Weights of a small GPT-style language model, trained from scratch on English Wikipedia.
Size: width 256, 2 heads of 128, MLP 1024 squared ReLU, vocabulary 1525, 13.1M parameters.
Architecture: LayerNorm before each block, learned positions, biases, tied embeddings, normalized queries and keys.
Each number is 128 + 32 x the weight over its row's rms, rounded and kept within 0 to 255. Layers, rows and columns count from 0. Numbers have three digits each. The size before them is the row's rms in percent of the matrix's.

# layer 5 attention key, 256x256, rms 0.11, rows 153-255, columns 192-255
061:058137138140159131164098087119179100142172142149161123111075135106161119135112143102115107148101152168125079120057163101101142120183125100133121135114153102066108072122107109148148070150127104
085:087151096075156084136155128152157161074131123163146116148114092074090116133118112103200056192165124111172080122085145109134160165209093158113166158195097126097110116110107133128172137162184187
100:151137094100073075107142166177093171125128113145177136209160177101127107168094114095158094160177102136204119151148095081129141092132105189138151139112100126088169122132090160166179104090233107
101:091107131173144118173131100145121126114140114176150159107131120126170101162131107134137071149164196154145094128100190066113169170193109111127145149135118122129084115173143162146099141176151112
093:108177148145147060138138130121103109168132099150135133153115135088085173141152163118156124128120131125099181135126069132092151111087157131125147088094096150095135136129237109145125076145188084
111:144108173141131085164098126093136085141077128086133153057101116147072082155083133177156070161111139164079161095145104107119123088075162098140090088115146120143136143119187175114080133156131055
106:121163088135106162153103137082153125156076143134108171082107114133103118122167137124089136193116156145043147165175105109120156106125221155117098163105161101107161128151156135158098093088126037
117:181110158148167179108127119142113108126153082090115094117147126221103116161147145154099174144133098137111141177099149145163015117229087144131114161150106127115109077097067134109151154109118169
079:120094105083093142107110121080108171138114102073129123121136121194144173128122136111144122188163058138103162128174114174224128093104125200141080090091158102156069203067075107110153179146121146
094:126133144141100102116135160117090100165111156092112151122119092135171139120104102118139143122073090040076119147162119118071023063085153141131146135092103139149092191098195150130182154155123172
088:096136128167138076133127150158071106150137086071185130141129190167193131153136135160091159096149209159095179181171086135087135112108197082113156098079138143169113157099199128163128083118110111
085:228148207081105153110099130126122177069098142162128134182149054080073129118095140120200101169084113116109121188113163132156124094142098166153096136158071109105139173158104121136145124090135122
096:180082148065151108126098189150108130141091127149144139083149126094119113145086136123114134139112096095194173151147138065134135097114141174132098098125103147117147131116101129127098132091116143
111:140102092121158120110104166173065112149110089084168135120105110135171149191110123137103125126143144068114171169133142097099063079116152178131150136105122176140095126048137135111148162165107150
122:175101135096115162088103171148106115141088100103112142120159152131155128139130139154127120099141110051152103117093140103148062093182102155181119142128105150138130119107061123098163151147085187
101:156076171127105171149068172156142141130092097090169160147125103101103129168125112135086161074094140096104139143114164145183118109119164113132110129125115137102070106106047128085093140125027087
116:141146136142113135128167075105132117152109183150066124105143084148086137108090108133123132091117138153119123051154134108137121091084126097108123125097165134129118139172132105145088152132160118
195:144100107134148154137100183145098122133110095099181105136141108136174127124152121166113110104130109080094131185090131121104043102240130156138160126131119161124137107078120155093174141169084154
130:147144123140132081155142052115179167137126125168084161076102171121110087109114153121085153130090168181140131116106144112128186194066179101143116109106138098134122103193154154151062091085140114
090:142094112150128172108121138177085098130121096094163121133116120131193145178122139150105125134118150086095160153166099121084066090131186110140143143131125207175172121113162155129104108103120137
064:087145125120122143130100108140178075173120110134160131128094072091100126169085156104160058161101107126134100095061149098112098152091169109141078167119128128099163081188113151150079088146145064
094:159128119148117105101159117108077141179075129127112114123118105169109070189078123199133098150107143182119125174120122144128144096092091138164130108105119133085144127111196130146101144089168071
088:107127162128152094155199132137168127124148118177143126156100154051096122139178128150174122138089164156213152172073174142109171136146122096158151077163090161081140141105128111167056080104172154
085:201093145109067083132095160150155120139091141122163124102135177132122107163130140130129181069095030068170119179088090124113082113060133128140129080119105164130155158112127116151145109051093161
109:156105177156131101163106139152144142147116088129112182117108148137043126104138109118156122070099152126140134069149108119159137141026145115168104122079138120122118152146121155095054131166132076
108:097135103115101090137124167151121173116127174146169189126108087084094129110117050112164098093096143095185116086185132108149194083082115140108083153140118145043108183100082074144147149138134100
105:207127149122105145082172146118109109151120091109094145140191164158201135131149122153091187140092127073157117146096099153117106100157107095123145136171125111126188107095104135121149114127083172
075:107173146124159117098115112104151060172087140102147115130116111100125153170130147147145112184119137068148114128111114105087155134078177071137173103109127148157157116136192081147113121126126097
104:102176121132114061166107127111091108128139128176091159120103108131070109107102103141137090081081102115096162054103165108168169095093111156104110131087131147088044187154147111142116133141150122
110:139160119102080127155134096146159161090138140154125130153151104087065121070129119098161093136085106133130089103154090123125156135098164094113137157170096142111148086191181129125113090122165109
086:182144101102103140132151165145079159104136079165101171174141133074165146103155109102135128117127141065166066145140090106136086170153107184127135160158120116131168099131128141111173111142163180
121:107165128161091150137142071089137142144104160144102136092075111165104153110106100104143110117122143137096160109139139111107181136080101102140090100106177129091107190183136102180094108096142065
095:065140103126147097151114152182163154109144100114194161118086177095120168155187124109149131115147189139124137101148141098100144150142188099112137134122132160106126104103126141122142115136143122
116:105101077119171129128137140173129116098148162135120096183141192111201133136147110118097178097097143089195091093081163082161121155154086127123123174135109132129094107155108158107159167113115172
088:123131126101110102090130149118089163115163111132182150127105088142114143155100135151150077112222121123167153169120176123098107111158084179115136125150104127133130141088088133095179129144161169
138:148119134162161167142066236123118087163120070097110112118168109178183128120159128179147117119127107085063150168154076130119119109170127146129176110090126118140181141076152120119147119174079151
137:156127136099145142114124183180081136101148121124112108161168142149143136119162135123111154081099072035143112143107124126149064112185091174117159173131073159110112097111098120086157158141101182
082:129118134163149106114130141130111090132107173103138100114101145144136120127107110137108138128074136142107187171150089189117138118101163094126086102108138161136105156105159136166100080101115074
103:166117096145114190097160158144129128087131118125140139134180105137246163148158159141126167112175155124137099111162100156110077178161098162138118156156107121189219087112090142085135157123073154
087:103136155158087151124170133104131122148076137084117135137119156121104160161181095131148143101131150151082097103140114186138128163108164089171111134087130160153139156148120157135079121108120118
076:119087109135095113152131121112147063109152090110104179046137145175183104137146166165121151113186126151094146117141105078076108135133154150107059110119178099091143134159102143129122113171097115
114:147110093148084161156078184163118108108100086095152150143139128136128139122179122124149106058111147080057150131172079121088150060085171137136098092148157160095206131115165119119130100120083127
101:123092199122111109171121091115139155109141155087179120107075106156123120108130094109131151122110124128096113144129124158070169154131080109113150115154126124123135126124128122166147130166121074
097:164188109099136122120129150096157128134141148192100118127117100122143129121155124128145141109123122074156114178079151086108058167187085212137147135114113114083156165132141101149189096104111179
096:183116146067096143055142191137114135115124127106181102158180128153135169134129181107145142187157108114123156146176049153113096133145103185118166145127104115168191134041171098134168125125150117
101:131157169115151090201105115057130125156133172144110146080102175127095119064122078141115132083075086098087137123077138114107171166162061138092112125130130108097080183171167112175145133128121079
095:072164161154160120151165125098125099144140131115100100099088137151152141122128118120127147150080112138065215110106117141115219156140096107124159107110147178153117152154139123176079152122145064
098:184111135074118159131134149186127116135134075095177128198151133098066147095139108110171114068148145084158110065185112110160118109114155159118131123128109165089143125069155116105151104158147139
094:169146155072103152103120111099150136156126132119110145103078079074049145114070114130119088127167069113189141136118127134122140123079126136159092151165116161103139111142095124119088132104156094
071:165112165084124168151126093140167162111155092121113121167127149134103131092139134096121116068138103100181060083076159135147152173117068133106125141136163094077169092158055106110136160108141123
095:080119133125199120102143159175052106084155117127144143158196106137155150132156139164193076181146147168085120109163082130161162104221144122112127167127121131144112120070144154106143149192158153
080:184134147114083118130149184103103131150056138122104141138137109143065140133121110139148165102134098094098169190152104186124072123114150138152088095111118114151078197058119132112125137115085133
087:155085164120103144147127160158116116140138116074120122135153126145126091111155158141130197137100109161048133146120071158113121091126137132171146139131104110180141082079166181091114143138099125
094:138103136142078161102117151115153126096118122096112166122176111133138146091136124163105185118100123120072176115146100139096148105076129132158073137140178073121185143136048110142103155150073112
078:081129181153072180143146096111092139154091135086141133098182079168112126111140135163120114143141128219076077012141111123114145095115088089111147157108163115145142120165068151094109171175147043
086:149141089133067101128109189103067139154115132134134145130146102113197091144143114163135156143116116117115141166137090124061123072125123191156161083084123151135130144093143104147185106115097147
091:119101086134111106170124172131147107125135148142204137110129157094143040135159115092115149170091105123142113169158125119130126125150128151125090113161139067081172135111128173128175128056126103
066:079160149085141142164089109083200130158160132139133111111080103103134107127086158104119097146101128142154121113053186092091159127169139127135120145120142121095107097127082097116141082172122138
107:186104139073108173119130156201143165097137077105139120167164141111140136126124175111128152117136132102159129143111141130106101146126120137135131138172109123133152101102095117097141131106095184
100:095172128079199072125150182151123070164080147119160108100122078130103109128153139139146092161094143111153130109130134123173119124212161108145110155106090180101082123086158161105146142191126103
086:173172105116119136137124120141123152099132082146107173100147157097135125154133171144094128143147187131129105117132097089137081102074150075163146186132139112079137087130151101112113153108147149
086:155088148125109065102166155131136136190120171163129099122122093152116105145110169077142086075117110068172108116136117114109129121128077120145172076085073142155128177103176143146139107162139107
178:141091117125120184121081178171079133121105100110158125177148119124146138133151108140118097102145112078116097160123123097130057109228099167135161145122116137129140114099094139099172148149107160
088:108177101147158106127155061129126131115155124186121086169120095153080129110135135082170112126153116119124076105110161075154106159197096204068170176108140120105097080165131114127132135145183142
122:152096120164142175099106151104084115106151136125107109136149114154249107116135135132089144092129092055105151187113138119098082113180083164112137125127083127132135115087116130101161116114051170
101:123170127161069132125103132110152126152118152110101147136127101146110132130156137167154174137099125154084157079139116147144107107083140126152135133066152104150145153127135127166146145098150071
078:141064109092132117132132136148107156109172095113162113159151133157116085106108148089131112112164120083182091097125145138162111133144132193103110147139144113065111100108062128060176146161123153
084:191145150140138103094116206090089117135113154159129107118168063151119108174132132149127211138107066086128156192149120143116080068149090174121120105114103099168118191070130092107150149121076152
102:108137178111110093093139178155141129107148142150169165134095060101157136177095131114149109207076103112142167164136166159119107115104126098147105168156061106156101108086065172139132115154136105
128:135106117160143149099126214147102149107148112133157089190196162168166136155176140098141146127170086128140120174128103142152102104224121162081193135084076145141132123110112115107161153132121160
150:118098094163104106166125052114161106158116170142135157081092082129108094117095093127117139106122169153128124057128168104119152101059134094131082114148174108138120140161152150167107144137150091
075:072183133087127138139108122135113107133166125116135130130134107131111149119063097139076121108094090129124101103103165168121095132053124090097150166119151092134127058148041131096081150138135140
082:090154195136134056130176100108149107090142163163067100112111165111112121165134171167117127122091128186117186170090159157129166169130115112165098092120105161147076138198108181182047092109147122
085:113158106141108161089168065158047094116164110101121153188156129153230156149110120132093137168147169191122137130147112138133131113158120114078116160186131137184141090139128123135134132121165107
076:181115151161173154150094216112108170115125126107112119159200127129114084117150142151147155086139161136183082146141146104133127130174106116121133131107141079172092155080116125077152116135087171
079:090141104153098199129138085159124130117153113129111150184145114153127133103102128072130111115126165144098082020162156129156095143099135115090107215127174111121075068168088140099094152179164088
068:178113099101129071136146197132135100148082139145137132120148104088131146143132122139128125099107123087233146165143115132129118126073133125178134059134102160165145168072182108137116115142088198
069:059138149093139153162078117099192112121178139136140112142100102103142112117105155108125098119117134149159080077063173090125154128173116114126122163111130113071111072148086106123125088171137134
090:118095078133115117134112110205157076120158130144157123101129132103151111136201143137144135123160150151099099090084107101131131138168126109113149118140073131180207107123214164144152121115164135
066:192113124165106123092177163168054132117109116124115159147159156152115158109173088165148139101157132097104137155196070152147098139072125151129122111125116134172157169142189165133126167090153139
086:118117113117076154141102086191171178082139081135208191117094125097109153152114109151085127149137184198140131123131146129131158143057159098132129148176109098110174098152099138155122131100141081
098:154142167110113171096156084069116176144165144122063130144148181107114111051091135108070161099117118138143091117127122151143147133068148106141105142151154101137118089160088075101065117107110134
117:085154126103103117113168079134157130128152178163092152142116122086107156130097119103140127171094157174141107056141156159147183129087125096115114170148144100141110141173105088169103168107222106
116:079123094159102103168124090101122098128140172132123155073103120121106107087097107132120118077108091143082168056108139106100157086061111141100094135136168119077108118169133115145104137126157084
093:069095119105154116112106155173079113103154173124143109123150095085147113144070102139151116172087106129154110157173125119151140123135121108146153145156116122200103126094107106140111176185108117
059:183147055136147097156205156110111133137071128153085126078164107114160091108142093156141132079178151129124135156118134113156100102147064161170133091137102132143151198089174116102149183167117184
093:195139101041098120110097180128144107150094131146117153156135081097082125122106149128136132091121085050165135104119159070149077092100135205146088130121086111117111126082108114087142152144082158
065:074138132106134148170071103103195124141166150148141101129106113082136087128104146099118121144095130157166091089070173096110164120175124116139131151114138118078102085120092101135125094155125137
092:138142073139103114169142060118177117094168164167119095087096111087132089145093120121113129086132121127083067147046140088063099135195087123098173162177143136090154057189194113142181103090151143
058:158103086157116098134126145188095095116086121129129128083173163129166162155162104174130136080150117141110124158150060101145083128107153088118122103140083145186186146166188142162115121076135152
086:176114147156111105107194158136078125142089141109124132104130131162107127128147101139137144114126100111097166183163097192117100136104144142123113088127105135160125183124159158116130134092106137
083:144039086089057056118154149169151115143109140080147129095114096135188149165148142127163174162120082122088120063141122125134128164102118173125093126159114123197102160099111174137162152174110118
093:148136137170149127094163104120138145111104119124115086125132147140137177166116154119125130133171157163138149106142080185132132167072106069132167134128174167169179100146171105161078112081154113
137:167084127120118190103084158169084132110148069095168125186157171142160135161162123141105118083186125101116110178118114083149069124170135174124150133119114149124144098108100135085172127116088158
112:177134125106158174125128194122110171100125051125102097211175180104122117135196168129143135092120152099164112156110119128161130190164133191165139130087118143096143124108120107100129093100094167
105:128151073119135128108151067164130159076160129213104125175120142090109188131145111105128130113186145136204094103083171083148110154184114130109112155162109152128102121198086120123134133121160192
130:106105129108170153110114172143116090106164140102149084165144130119213151133137136127138160126147081091133151154089144121115082142248072191100146147147117154168151108116099163129180137158097141
092:097170136144163097203106039095166119148116159167110105080094137078084116111114095142095154116048138135117115115038194117114140161136140085139131114116181128120083146171161100171120117083126138
096:171056130099094203117115183126080144101174153088122083199192181104140158095122132141101175087166097108137117143131083134079120124138140156095142144126152121134142093097103073109164121079093117
072:193126094102133083138165168088122095156078137131156097072144124130134110095116152116156117115118093069112140166105094169108101114162124169170106071119093201129123160089218133109159096153084176
062:185115079132113117094177160165061147106107108122119137127178131150127153115156111162140147131148123104114159147190079148135113131097111150111154091161114136203163141131197149124132170101149165
138:144081135112165159096102181161078124147148103062159127170135139123190149151105118129099130150150117106150127156114127137116077120169130158103164169148112143176109099057123151113156179162121138
091:104121147188072147131107087088120154168132098094110148140143164146168118128094126134102167116140132183084113149098133151086074139134112160111198120059191095198140101172080137149157138110167167
# layer 5 attention query, 256x256, rms 0.113, rows 154-255, columns 192-255
088:152118148126152109118145135080221153169182128119175129097170105150166069119160136045154139174123106127150108105109135141175146191118125087079130181162108123152114178119153114122166104143108101
086:098115163198154096141117108116160134102141166136172135141163135144159094165178100182145143140166100093103142120073094106169111121104182124083137158131114079182050128070124125137155130184071162
098:177127151091122164098168120102116155123136153137108085131092146117086081149175132108064193215146071172120104157151168129196092118149134125163095160126159048114114138088194087126151087084129132
102:100099143153166129148145142192140098138051099136175114125118118180126072097142082183160132092178181139092167074107131113157168158107060145113138143121118147160097168127122128106189156125176126
084:137172138140126172108129122158114121148119122147184152169093135125157079116115082091116125171146158169180130120170089142104127157150169133139139213092087120082132065155210157093161066167174153
104:101071147169094104156162127179098083110121121115169150085081140127086244159106175137128145157103128189107129158152106094105157113123121191153076100089125063070166134094120112156163159106105161
105:132117141120113121111126105124102167134174137161170145138096105148157159181149128128118120156100172103143052122179149162139165122143164181073156134097130154169140103110136138136036133150116091
091:132151136147132086170091135177089138115175109157114151098100185112139143069159152124144086129101160181090105152095032106086174170115154127131094152140093122116203182117182150078080143153103157
092:233110083112105119113133176153136098173082098097167105153160175146160174141077125136086148129164134084130147142104183178147121124161165141109125150139157162201121082128094146107129135179100137
080:092082121156096124144139124103101112070068128148153205119094130138107150133115088192147111114067168096102160132128115086122100111169112196146098111116141158138100124099107110128111120185081128
084:173107098142095063079124114138156108152179110085206098141177115120176121148175132142118107132175126105129135152114104167093168127157178126080125150088132180202141136104126092157113154144108118
097:103114110129142109112117134121058099134146135167175103168110138151185162114118159093124203144139064147159162107117155111114095070168120162113140139108110114112137078104098136055225173125134198
090:091113137132133131133142156099133084147061074137188145209161161153158131143125121147113164051116143101159117099127125134119127162181127150151146173090119148156132109123089113063130100134079146
095:144124082121133133105135164073143123118154132145177111161146139087149156156121138097131202063121135115166102103126161168079087127124211123089153149133117136153098078121113140078099144106138130
078:070151127110118141113158131093127118134144108149133093127093149116152122136109151115111158094126062149151105117146133110003122063145100171185106131107075151037185100127147123124133131089156150
082:141100095130136117148101145162148082147151152124127130149117138101043150084121102124150129101091139125104138097134108145144107144097179073171153096138196127192080082122096144093080157105158094
079:115149137157096144102170159104152120108081080159143111165151156140164122126138167169129184088150129081188125126115152182066122132182110134113138179110106122123073108133104090119141139131062158
091:117169175111105159077118102102092145130194150094087168111109077157128167122142146150124144203138100149176115123212112093158164111098105145108082117132141048101139120116139111144106071107131126
092:137114120148109110100182151153141097156062088135172130156196170155174140135118106176140136045115126103143141138112109168143139104189126144114138169091098158189112115100097158125164138139062128
085:120141126100143191081143116157136110165034119092161081138166090093170093122139087131108130114196128177199108156101186151143135112171114119174164148132119130182107034136136137184186100124163160
087:162131143132139124096092114157058182080108110142162137150080124151147141147140105149153117163147183134093109091146125117154151169117215184204122124080113103133062124098135131110041170143122141
101:089162161153157127059151094102094240099169086137087089119127116133170101140160144102143170140154085100122184115136175113181118179096123126138144105121093103089115190133115129064164158079149128
092:148130079134105139056129109079110101148170131136165131149168152135231163127114136089125158113137071106159138129127192121089130098127170172083155143126082142160145089140090147117173150114162138
095:122179164091114151142072145122114084103095134047151126129109086093108097127078135141113064108175060143055129112138133124095142109116112158156120138130166151138163194108162166164151122082135093
099:125119161106135061215099116173164109178145103113119119100133136156082097149141188107122135111104105116064168113091129092090110144067125106184092076142161129128108182117148112090147208139165105
140:126165198119052141100131136146135168105160127140119141115187139083118176135115145162147033133123158142142152118098096146065128102109163094123177025146139141112159099129094106141079128138155120
116:159105070117149186109159147095105113124090120147172108200163137132160114109112129077160164093138133122144105124117185121141105176134125121145171182104107127155130066147086121099148123129191143
107:113125161115148101192100132150130097194121096072146150110100101148105091097141148124145120115137147126088134086093150123114133206122169142121101179154132144103104136078121156046142161124193080
096:166149168112119112099127166198182069169120144122144077094186097164119093099144124098177067173165117178088138136117107135164147093094069082109134124164125110140114126115141128214147139103145093
148:115153146097074149119113143193211134093109107087125111092130108087090178142118154128140128121158156193115153097130119105137183097111115132111101067165145115120188169138139094176121111095113174
089:115086120162073141147077076096104191079117141046108141116083110154100160170112162127131131103104137122086178127127117149130128165050248154230085098097177103123177120132141131076144154143156124
082:125119150142091135134164155088180144146117103112185120156135067100138122172119135139073168128122073120156145107101144122124157067148039118102127149136160135123159153155113098166189109103104114
094:149168197105171108139143126039116100130141123135118133093158092142134116088097173110094160125149106105129100135125175118083156097129075142140138131191120109119158145116104102150081161058131150
086:105087111110178139125094109092165123122103143121172122167095130152196079135136089077098178125146137141155124092102135121205092115154146124091138133104144160155089121131086100085103040128088104
085:099106080167092156152142145132091096089104085132096154147133183129131120132153155126152095125135170107166136107103171160063085205205153117101126141121108149122091098163139171081148157192143128
093:114136122112111106147101162092156069153087111152211075158163105155116153150117151125143137097150098105088109104124183166101135090150089145093165162132126186132093127098094111181147195090112084
092:064122158171137089170157097171093117150076149137060164097106184183108090093128104151144128071095169102106174170141133160086121159106123151166137119103066161119120147140151142080163172157155179
102:143104096159110154116135150174121128083099103141048115145148186055103138161120098188108125088128094123127135145103109169105120066162059126113138068112132155171101152162112123195088112162104128
092:211127139162109112101200135130163143151189150105131115074106153130160141155105086179088133114137089086112136157103126137083128114111156097147098129136128117171116154157112128136125164110121106
083:137116140081112157094144107162099144156105164120120112144120139153197183100101082120079121132155094173167138133085171137104121059132102105150132087184165141145163034149216136161116130159188164
083:135102125155091104092143128140143067128103079128159133098195154139187146126097160106161112089110094151093153111127113130040142121130134167085133099128071115107183121122126136141166132143147123
103:171161086074062140143108077114166126200165163148155063152144130137146112137135094136087118164156080129109141148137131067164106050103105066174127101090177158108128111181158097210167140127149127
094:127061105133082141096098106176119172114146079042142117128148137155126160134130183129126158130152124131179142118088201119170141126118182116087117122152172114166137101111070119097132169134124155
093:100066115122149119124116135178135066112089107140206148162214140103108157118148050168149043130117134126126133135087069103161151130177113084104178123114137214168090140114063138129140151204035122
093:138123154098097132200167084140100153158138117111159104125087068167128189117090165112113151164189127136129193117158127121081133115136153135175044102109165170017158137137130106075145161128170114
091:093134120168126121203156112076138121134141119164127146125093141110084098097160120192176085083141115071096171110123078145145141169144099094149111146101156181108153173116100177110166135172152114
092:022117153099158135093089144154189104094094105116195116168179089131175154125133111068133111107110147158082145092080092133095136153125074112125226165177143144175124130111085110087153167127136137
097:088101126159189113166108154159092131141065161156146076175092127159111080119122100111172195028194139127079183099145132144156100106091152133194105092091108193131078155123165127119156132079134145
075:118145104059115155110047078095143123054174161120103103121117083089139141139106173101146125147160079187132130098171118093124127077095132139120144080169125124124168150143136117195073103084156123
093:130125192124154104168158157155162089144127114135140150086132149122117083126164086133099066156119175119104118137095084186074131186193054100122140157121094192182101166114167134128109144174115106
078:139129131162107134136155132113146130154166109102137164116137152136165122156133164109108102135108125080163108130121120141015109163148201186095124134116121114116128121153116111034181122191121135
088:139225117152113149086116173132097119139117105198189100180162158100140112176161082234103070164155130101120097143150084147110131078168088114126156156075123172104088114171142113203092133166106109
109:149135168167074115154144136137145082114137087099076165065150146030085191177145161228099078094117106147105144127111086144010145104099098112164093086108130122112194138122174132133089143141112133
078:159144083074111164150116106143166135121124159147123100143118138026110124164094083148134117152150127152130113113122084147099078101095160063171126122119169100076103084146112122190096149106165122
078:199111087168104149083120145183098131110148107126149151141155200174161183177140161185135126090120169082131123099097128113120107147165185104098096110102150126120076079131122123090085139171135148
096:159124184163139091142150078147085145140142110139108154065111171126169148171105193137087172184154083169109138173154154106103151067110111197117090094096088093075154184121136122160175145170140197
179:167076108134125144142119158164134109165138119115097156143158143151182109127149127180104105108135147085154139170137074152148059152151136109160110182132152121124127082083136130112139121169152119
102:124129097110104141028108125071116135114109105139191064190213083093239180169149111132135117133130118099191108121154104130122130057211115122079163104137140195148149104134085103152102092130088104
078:052152194161146162148143179118153105150111137150174155132110161147112063113157130106119127118117171132118099137093160186066117195170066097155153216125086127146110150124105106113173150146147146
108:145074140111127100100141166139127101117119130090227128144164077106115175189107115167125101069108137144144115081138139109140204103137142147141086090123180164193118117080124095138063153099066050
091:173139094131161129106134123088108118144113130181166101209132202182151124124102086111101149134159114094143155122111187113177090138159151088149120120079138160176055126169044129101142111159098136
092:141117095084122135065143151094149103070117137121213066144150123106155139192106151089131223118134097130152105155093164123123116097151154141103161145131109141132096094131127113137135128095058157
089:126128148077175149125113080118145130141107087082132128142125058157124147079185107118123107196134176168157077122098120126216159190092101097112160201165191071193106144096101130116108120133146080
092:126140103140115142127111115145074122115059105138044112171133183155150168112156151146113139130180125123162135164125144150114090083169088132107129074099113141080114091145118106133125150156134160
092:138125127146093166147127129183099112092143067099148160139196190091105147179155100214114079138152155113124074133101056118112158176139175129094153181103126093136130072143087130106103160175108111
086:130174204097164130162071107095153081146077125128127144115096067130157154083129137106137134130101121191061113125148138103107138058112058179166121135130123144120159209095162106176072100070132131
083:111114074149148103170157132147102113162143112138161162139134198106116158115098139132120081106129141076170113108087137136106129134169143137075114141108134169137129067140094168068174147207142110
096:107136098201130156131136143152123085158122117141109112156153232091139046159170114126076147120182113145167121144127146185133105135201103124075138119091058120117146128148118131127175072136121162
080:119098111147135089121140130116074111035142139172143134146128121137125150106156097136129055143127086060111085150065144118146145131212085138086138134137100168175054171142086151178144169192019091
100:193174128086113166158167073090108136206125122132116128162160178102114118148115139130039176153110087153147112135165138091117102128111191141210122164076190053130129070163129124098102090121156131
089:127151125094144154153073135110121072113104154111100115095111080109120069100112138117176153122191112187126119099123129134123081074085068164163115139134108131065139127116093133186116112056180105
090:091176134182154094081159108097103177140178140142066152104074164167145104073156099178100133126142140115119169130138121176116136128132128096073131124119119102107145168104132130108136142132162122
073:081103134125145095157124144195136145114106123179102135115147143084051127107167109129148112147099152144079149123152053111183129126141098174116154066150151103116140142071133137168068135134132138
083:146159107112076136141121126078182126132189157091124182136147138094160138189114135119081093148115131073190085136135158128086066128212139117071117144126151159155095081146135090140139105173126073
083:119147165102163131148104122176144047153074110139095103124131124096076117110147122110120114125121171198105090152163120149138140108108083129147126110151141107140139148108129147168070073090149125
082:113136087167172152100125192127102175142150121151081120171153203133165098087147116081141207096141116105131203140123162129130096186126165091112134100144110115095129122155103133012165126109147177
107:123118120123159163140103116181168072167125125104117128106158095126162071099148105181096049144169163125137123152098083150145042141130087030175147161154144155134142065094134153188129113156164099
084:091126149095124123044157099125070158121120141177183113155200158139128146123123079139121092182162088158134092138118093091175185114129067143087180155153143147122066115164088089210151157143113108
232:092185146108126126108128099105151133096102134118148102118110103098082151119129132079158152135143131194117120086112182108124205100102110133087149073149117114152139164175119115151132135082120164
084:125098152082121126101130081125121134114120116152148095135173084061134135187116112146122169144127075160118136123173073052148155063116118151151102055104129117091170153091127076178097098053054132
085:098168097089144115166088141165147148163129177153057129090102104114066148068100130116175109123092140153098110117175075101117114096035137119168119070141129089094148133108167135142104145108163139
077:165088130160148088199135143130160105139172156129127126072110161087040082155121137137125118111088081107038154118136108146170149138085139151148103115123144147175103165098142166158108139118128095
095:169115173158095120221115098110146049204103119088123137097086080147093129149136151125081136118097115127094148115153164130084121131092145144218061117100182150113117122117143136104152143112173103
089:189148053114161112178161156147168115203126155187092088152124193118115061093121118100125139151124070066138147162083155149174080104158098063136137120119122196124112067151148178142162144139134143
083:109133128154112121130137163095130223125171117117146128161145186138121116153167146091123163099105105081158131087119122172089170216141211112188132135126172084141109144146146091033101158128126111
083:050145119163146156108096159119177079134112056130148140155169130102119113128160189079127155104152127137169084094097131138068107163128149133070171201168112068112126067117077121071191096135133170
177:169092115131127132166121147162128097168136117120105151136150139159172109123122120176094096135132129071110144161147077133140021146140131123173111172124141145132127103087137155127124128172154085
100:195110120121139115108188112076173154205133142109197088157155103177137111148105125113126182146125103094171147124139204141182182064107124125153124148114201135141107055140122101165143117089151052
188:120099069142135154055158112097097161106124140181160106173153120123128127140134120041125192122159107121211126158082205120108179106160095126102134100122099129152068071182095097177178150073150163
099:181162142145121102132172134118117150155148151145099126093092164176128123085115135114118167150132108096128151158152165134089159135116149178078105116121117103121106192168150075077178120148097193
098:137141096137105166109115172106094140134167120137157142142171184128187201139159088070072132160081091158115140112141102157081176148202148158061179189172087091110160108179148152146147121164137145
096:111089125138160111142156090130109144114092149148129138161126152167113117104126014142175094073088186119127144102136095103154186166137147102159124099077131186166090174136099151104085133106094074
088:112123129111130129066120105143125110049101104140186129142127079097159163142127150119141185102125154168122082105144137097112155036143114217079140118135110117109165157093102075200132110072059170
099:090154192121133125073102116132118178044131049057073132108128014153186194136161153163173098121149156117122129126104133124083154159111098139110144122149109110133125197086102106104067174123135129
085:106081115097153098108148114094180181126140149103125121116172064133091090111135162076109131115111123122164096122119132132170180169126138099062142153185166085181121149091126110127156101061116101
089:090136128141129126153165113115157135152114120166109096144152163139152121088166088145095151123163118105174157189084125190117116105195049050098194158151123155128135096184128124141184137156130185
098:121125117087148124123173101124107203142167126101095133101117094126133108116048192144150189132110147085193139157143167120114134163066162148185104160133118079071168090108123126072140158081203122
087:170086121086155111159142112156142095132088126143109119117139070144143223112112123119129145118115131114102181154168123094086109045121081127167145069115144192109120134126113103148109169102106119
069:143146148170092125112154171165162145188119100138107131140126158187153125086164122135150139080108155082122174145111159178082128185131129104154128180128130132151085108154128129085163147177161157
205:080159137105128134090127128122148159102112119130149105147123106097086183117136122104155156127150159184128117087123149088147230107123101113103137097121133112122138153173115107136111110100098153
081:109147116079153115148153136150090105137066127208160094206150186109129104132130104158100200096109155105145112124185120102151103120208101132169154144088103191142110147148142103117138103135051195
087:207112079111088176132137121129153122106158131082086163111126136070144161165118127240143159152116132092198116120177090105135102088145209142101082115134139103169149104118145158146035016146079123
# layer 5 attention value, 256x256, rms 0.0894, rows 128-132, columns 192-255
082:137170113115112089120163124127138148161127109166134136131058099123156156144106108153075054150129086131141194129118142129087119132127151154150115170125069127137145078138114162076141107147154148
092:133166137125145076066142114122149151136059081141133187158124078098142174146140162047214096135141155127114170105124156135157134097135062135104116157079114161089118094105075121127126138098138096
083:168171101081100137156073106142143145153102136149117135079069147135092118074173073161131145114107119116191137139096153114058170166127149101130101198128154102119177124127100044116142134096118140
081:061118104144039107136105149165143122194206137095126107098097155051138113137114191160057113171215083100116157210081105086118124114083126129148121105111122131137125152142164138094169100109107127
100:177158125088124171114102152075114144183155126115139117123134108134151119172114094113119089088099165157133153114175153110123159041135147125101092164242042140123182096064129141129118197155114156
# layer 5 attention output (transposed), 256x256, rms 0.0888, rows 128-131, columns 192-255
093:148095166108118090140117140142079116060122153054157093104166109138096132112084144098153106161131106154086078123105157125118123115138150133081191121145154136141071119051076125127111123118135122
093:132114144112169166078138157148134118154102074118147167114150123099082124145146077179117076114114086125129122114125080093149108170167165170170184111255130121192084168215081156096108164152124196
080:118104134130157119156154137098144111081117149086082166126091145104105146135105149120105082068135203193083121133117137202099112139178112097149154091161077176086069084080133147161136171105138135
080:107145096095133095106126119100184132089167215157139098107141099158163133057169123155136108061111165127112151147085140187148167079150071085055118146120168116102118102102114116184137146109100127